{"rope_base": 1020.0, "warmup_steps": 0, "decay_shape": "linear", "final_lr_fraction": 0.1, "doc_mask": true}
Each number is 200 + 30 x the weight over its row's rms, rounded and kept within 0 to 999. Layers, rows and columns count from 0. The size before them is the row's rms in percent of the matrix's.

# layer 2 attention value, 640x640, rms 0.0852, rows 50-59, columns 320-479
099,194,125,165,243,180,245,222,168,210,164,152,241,198,214,253,172,185,198,166,176,180,181,154,172,199,197,115,174,240,185,178,201,258,233,224,210,234,162,221,226,156,192,197,198,185,226,241,205,212,201,208,163,227,216,233,182,201,213,187,193,189,184,240,190,182,164,253,207,231,206,209,242,177,216,202,207,190,203,204,194,162,225,207,223,194,158,181,209,247,171,187,186,229,196,238,198,175,227,229,205,191,219,192,198,180,222,179,211,129,192,177,167,142,162,215,155,219,166,178,197,215,163,170,209,187,162,159,209,126,234,212,189,178,180,214,211,160,184,175,185,263,186,250,195,179,141,195,170,150,197,172,214,178,230,212,200,232,218,176,223
098,156,225,232,239,210,202,230,251,273,191,216,108,238,218,187,159,196,162,214,147,141,196,190,180,214,154,248,192,189,192,189,168,253,185,192,234,156,218,218,213,185,211,181,266,229,201,202,184,195,195,227,218,178,176,119,216,184,192,207,210,194,212,200,196,194,170,164,184,193,189,217,199,212,149,173,164,147,231,212,183,185,138,219,209,177,204,214,166,213,145,197,189,206,181,156,189,243,243,256,165,265,206,214,161,132,155,212,190,245,206,202,215,241,202,208,238,181,238,201,123,223,194,134,201,244,191,124,179,182,156,216,196,178,198,214,144,183,176,232,197,187,232,202,179,192,217,233,234,182,243,226,225,199,208,244,164,208,142,222,211
096,191,158,181,223,224,218,245,221,167,174,213,136,231,228,197,201,177,232,186,167,160,170,130,204,196,239,209,180,229,248,207,218,237,239,194,174,164,236,161,233,217,201,169,234,147,209,199,144,243,219,168,258,230,187,167,184,186,221,184,203,203,168,202,237,237,180,150,141,230,216,201,213,215,233,208,206,179,209,252,222,170,174,246,195,215,186,264,218,138,171,142,189,210,182,197,202,233,167,214,230,164,145,181,186,179,177,152,215,186,143,240,222,219,195,209,171,292,213,206,187,143,200,142,221,154,191,183,182,169,216,181,204,179,191,169,226,200,208,181,199,203,209,191,250,217,236,201,197,225,187,232,195,198,201,190,201,228,164,254,208
097,238,211,175,214,170,190,173,145,202,186,198,157,234,211,248,181,150,175,230,231,220,173,174,218,187,186,132,198,164,184,174,125,240,219,225,151,183,208,174,206,201,195,182,232,165,198,200,221,170,168,162,241,247,241,222,248,228,189,208,219,200,192,191,189,170,216,219,266,178,195,203,179,245,236,175,174,234,201,139,235,161,213,166,226,233,167,196,244,191,230,198,204,163,239,200,199,201,209,177,194,248,215,208,192,220,229,222,185,181,162,174,251,147,186,174,235,206,217,189,233,201,151,181,188,198,229,184,240,211,196,204,224,167,210,171,177,209,246,202,255,281,184,195,220,238,161,223,199,228,205,167,201,264,208,190,182,187,231,210,208
093,253,222,199,208,257,220,204,172,188,207,208,183,227,214,149,201,214,170,156,259,206,233,218,156,258,205,210,164,217,222,193,243,283,160,198,155,180,165,196,227,243,172,146,191,183,220,216,143,257,175,243,145,237,187,129,151,198,239,179,185,212,171,194,216,180,231,180,244,206,185,227,228,178,189,215,196,185,219,216,190,248,232,166,213,208,235,211,206,218,226,219,159,215,193,192,166,203,229,242,228,214,156,209,172,176,170,204,193,236,175,232,138,148,242,159,156,187,213,205,189,196,205,141,165,194,200,162,178,171,221,196,209,202,175,214,210,205,197,176,212,189,194,221,208,134,208,227,167,241,167,226,175,254,160,263,193,210,196,160,126
097,153,151,238,179,185,201,180,193,186,193,180,215,215,205,186,212,228,225,225,157,288,206,205,187,192,175,217,177,180,257,208,135,178,220,177,232,219,199,190,247,179,203,204,219,166,192,217,215,172,150,141,120,194,199,174,183,163,208,185,228,194,175,180,198,162,207,247,200,258,185,223,176,249,207,192,174,157,130,194,187,250,214,178,241,188,197,212,140,211,190,207,260,195,205,162,177,254,187,249,206,198,198,236,199,225,216,180,230,211,220,191,158,188,163,193,223,217,171,159,183,197,171,200,202,207,196,196,220,208,217,192,221,200,135,174,210,246,248,193,225,107,201,216,246,168,138,197,170,261,240,168,207,189,173,242,193,218,223,227,219
095,193,183,168,196,239,250,192,149,241,201,218,199,151,167,212,248,185,202,196,253,198,189,157,226,175,158,170,236,195,212,185,214,186,157,151,173,201,176,207,165,168,209,183,198,210,192,143,202,204,201,219,244,202,211,221,174,175,186,218,166,233,196,205,190,256,252,195,200,195,191,211,217,227,184,196,252,171,160,201,222,165,227,196,141,163,210,203,216,178,175,197,189,231,241,226,218,223,206,189,173,195,205,182,190,180,203,187,231,178,193,175,222,171,192,246,195,229,243,195,198,222,253,169,200,227,159,223,175,165,210,176,196,87,194,211,208,237,207,183,256,177,240,209,171,173,227,261,201,174,171,184,256,213,161,196,260,230,174,171,181
095,200,212,209,165,176,151,187,191,187,176,220,163,255,207,133,205,241,184,251,169,197,218,224,205,212,247,152,213,227,201,205,223,232,160,218,194,168,235,204,202,216,203,178,184,218,237,198,215,182,186,166,277,214,159,183,217,156,212,211,197,237,235,190,211,198,243,255,223,166,177,272,230,183,180,211,192,177,216,257,214,160,196,185,199,194,131,171,187,192,255,201,237,180,216,208,247,186,247,263,207,210,221,193,158,194,186,227,201,192,223,215,206,170,164,214,162,225,165,191,202,238,104,232,218,246,237,212,160,167,225,133,168,199,191,221,151,185,253,161,176,232,219,196,166,209,166,212,238,225,227,181,177,198,226,197,221,201,217,171,232
098,172,218,231,254,144,226,195,234,220,203,207,189,198,224,162,201,229,170,184,186,242,242,205,250,242,182,212,177,235,195,181,232,161,211,195,257,237,254,195,206,199,194,198,186,181,151,225,182,234,218,175,195,155,189,203,225,181,189,191,171,221,194,139,252,180,190,162,203,202,185,233,167,186,196,173,199,234,209,172,180,157,196,161,172,160,162,164,227,180,201,247,173,143,182,235,194,218,180,186,92,236,200,198,155,217,196,207,212,137,208,222,203,160,224,223,143,203,165,227,189,193,191,231,184,259,223,229,238,220,200,204,204,214,191,236,221,178,204,198,188,220,172,228,172,181,240,274,198,179,182,190,222,181,169,265,232,183,227,174,152
095,203,207,242,210,207,227,248,194,185,174,224,227,110,220,227,186,168,156,231,150,233,182,246,206,179,204,214,237,209,222,284,188,155,139,245,246,236,175,224,232,182,176,182,228,235,238,158,204,185,191,181,210,213,253,187,205,188,226,201,166,196,169,231,211,255,214,212,202,182,159,180,220,230,171,202,177,213,189,186,183,264,194,157,185,252,211,161,208,184,198,169,251,228,214,180,191,228,201,175,212,191,236,202,192,223,202,226,185,188,187,202,207,195,225,221,175,212,225,220,133,241,155,234,189,234,174,181,162,139,182,185,170,229,241,195,278,160,139,179,211,235,202,203,222,185,163,166,233,170,255,171,192,206,186,198,233,244,196,187,198
# layer 2 attention output (transposed), 640x640, rms 0.0804, rows 50-59, columns 320-479
103,198,204,190,155,194,205,194,237,194,201,219,241,197,220,207,174,152,189,220,216,197,198,213,223,172,188,227,189,218,239,234,237,219,176,178,229,193,175,128,208,202,262,172,195,134,227,235,225,147,172,214,232,215,206,146,187,195,201,171,195,242,207,185,158,184,253,229,108,218,173,218,243,155,171,169,192,168,167,254,229,199,228,198,198,221,307,184,208,201,198,241,241,216,170,221,248,264,162,218,225,207,180,198,218,176,182,227,198,238,163,208,149,252,173,187,226,216,236,206,167,200,226,173,189,212,209,208,254,249,221,215,191,201,256,187,158,157,229,221,211,223,184,197,181,215,252,167,230,201,212,158,197,206,172,193,219,183,192,179,217
099,212,189,269,149,253,198,166,181,170,198,169,286,189,264,180,237,212,233,233,206,226,177,226,191,154,196,208,173,148,229,178,236,187,238,140,246,196,166,228,215,211,218,163,189,178,171,193,158,198,185,213,189,227,148,186,183,160,248,201,164,179,158,273,139,203,174,236,189,170,218,223,204,195,219,134,197,181,217,208,249,187,235,226,196,256,233,200,199,176,169,215,226,197,180,206,221,208,196,184,223,177,136,181,181,199,233,190,196,251,215,235,258,165,248,217,183,183,174,150,238,226,159,210,196,172,188,230,225,213,232,159,180,190,222,167,210,210,198,185,203,249,221,257,175,149,171,175,224,197,181,184,218,154,178,198,180,186,192,138,218
100,214,192,159,176,164,233,182,182,220,225,157,246,182,191,220,190,174,198,182,176,190,211,244,184,210,193,182,207,201,187,230,192,235,234,225,101,205,243,192,216,205,203,212,226,205,213,249,195,176,204,285,273,175,196,223,167,193,168,235,211,168,156,184,223,226,206,197,227,177,201,194,180,168,216,250,257,208,166,206,175,236,197,202,215,178,254,205,209,165,190,205,191,202,180,185,225,221,212,207,153,141,178,198,251,193,223,229,189,218,171,176,188,167,211,226,226,183,189,204,203,241,260,192,168,188,190,167,174,221,209,219,193,230,189,230,165,225,228,210,238,247,243,213,189,201,156,174,203,186,128,239,195,202,95,223,204,215,188,151,209
097,204,225,200,193,221,186,194,219,243,225,157,210,213,160,234,237,227,220,226,256,255,261,194,179,178,229,215,226,188,240,177,150,200,256,179,167,202,267,198,177,154,178,142,153,200,228,200,173,199,201,180,187,171,194,237,275,226,223,171,244,247,241,218,207,177,174,176,174,210,192,176,204,203,178,228,185,177,194,190,190,163,215,177,202,251,229,267,177,207,168,233,249,222,168,162,165,193,211,219,216,180,199,207,181,189,243,206,226,207,174,259,209,229,225,218,164,199,276,201,115,224,193,151,208,244,214,195,190,175,212,205,173,238,176,217,154,210,250,237,211,168,170,206,167,212,209,189,235,164,194,224,227,208,207,210,158,199,200,187,171
100,200,222,155,208,158,175,226,225,214,218,187,151,173,218,242,246,227,183,235,199,273,172,163,214,208,224,220,207,149,238,240,203,166,230,166,137,234,198,159,275,217,213,226,200,213,263,184,203,196,210,216,226,187,201,216,192,216,186,242,126,222,230,220,219,226,202,177,193,215,175,190,184,243,207,200,217,131,207,226,236,180,158,175,200,218,159,163,157,227,176,208,251,200,192,203,239,156,274,148,230,179,201,172,189,217,228,203,217,223,205,207,147,189,178,184,262,222,196,220,232,167,240,243,281,261,219,245,236,187,204,218,164,190,183,224,219,186,206,228,214,186,231,220,238,232,163,200,196,222,209,231,201,167,218,159,190,257,155,167,207
102,222,216,121,255,200,163,210,211,203,195,219,214,202,191,182,210,200,236,195,223,224,145,212,232,210,163,217,129,207,136,230,184,141,173,246,232,228,190,282,227,184,171,193,139,247,220,220,200,204,145,190,187,190,237,211,158,216,212,174,190,220,218,183,179,197,181,216,243,238,177,128,225,232,241,205,222,170,210,264,166,198,213,285,195,205,236,203,161,148,211,148,228,228,248,178,242,205,126,213,183,204,164,197,184,183,225,224,198,178,198,207,207,210,182,243,192,189,209,185,225,185,250,234,195,206,252,139,268,145,209,183,203,220,220,203,201,190,268,214,163,237,221,199,226,217,168,172,205,216,188,191,157,196,229,174,217,241,217,183,212
096,190,212,177,200,270,207,223,207,252,193,159,273,207,186,181,217,206,170,181,204,215,235,213,223,196,205,241,226,243,200,178,176,186,224,178,222,212,201,226,199,228,235,199,190,172,220,185,169,155,190,222,206,253,183,209,151,189,203,177,158,137,186,176,219,227,179,159,241,207,182,195,198,215,226,203,120,220,249,196,197,153,203,214,229,209,211,168,235,197,167,221,150,234,198,209,219,179,184,198,186,200,171,157,260,231,207,219,170,242,182,199,220,181,204,200,186,229,123,160,164,174,192,210,150,231,183,213,179,189,222,291,195,215,138,209,112,192,195,212,163,212,213,205,229,155,256,219,200,174,203,232,212,257,240,184,227,171,249,174,211
099,175,242,213,161,179,208,210,210,194,196,192,149,199,223,190,134,188,169,233,222,220,168,238,173,197,156,180,215,215,208,220,186,277,213,182,147,229,217,176,199,190,176,221,221,190,227,237,168,138,197,161,230,223,265,202,181,221,232,199,189,220,206,199,177,164,193,176,198,224,213,142,156,213,263,179,218,190,165,174,162,209,173,185,203,200,190,135,229,163,193,226,242,199,215,208,201,214,160,203,206,187,184,179,186,215,217,210,191,183,222,210,168,191,207,198,144,199,212,191,172,214,232,167,181,215,151,170,216,206,233,223,265,138,160,162,194,177,169,190,210,226,188,160,237,211,172,155,196,197,172,119,199,208,183,179,211,234,204,223,234
098,216,182,185,212,188,150,205,178,192,243,176,236,158,212,222,188,166,226,191,218,224,187,200,225,184,194,223,279,193,190,206,209,197,170,194,122,144,208,203,185,199,207,205,186,245,212,217,207,176,194,200,214,167,192,177,157,165,177,221,227,220,149,182,237,206,217,160,127,219,198,209,216,212,231,211,188,273,230,170,164,158,220,202,173,242,220,179,213,200,184,206,207,233,188,206,223,214,213,223,238,142,203,199,181,224,263,228,202,183,215,177,191,201,203,195,179,147,210,152,227,240,201,185,190,214,155,198,183,257,195,173,218,231,233,216,186,204,210,231,251,283,258,219,149,189,167,211,229,206,130,220,235,204,269,171,216,220,173,176,187
098,210,151,163,219,197,168,202,197,230,170,199,190,236,243,214,175,218,228,238,175,190,197,171,198,235,236,177,205,172,175,225,227,187,239,204,190,212,194,160,224,229,122,204,172,125,200,206,197,190,248,235,196,133,197,165,200,216,170,185,206,215,251,162,202,191,191,200,208,224,250,259,116,194,220,275,168,216,214,232,223,218,249,217,219,198,200,199,236,194,244,219,215,216,142,240,178,214,196,213,182,249,178,206,168,227,250,252,239,194,144,183,165,205,187,187,209,122,208,150,231,206,146,192,187,155,194,193,275,194,177,166,240,204,193,132,228,211,167,213,181,196,262,130,222,151,174,244,231,226,153,210,182,167,176,204,184,184,154,245,191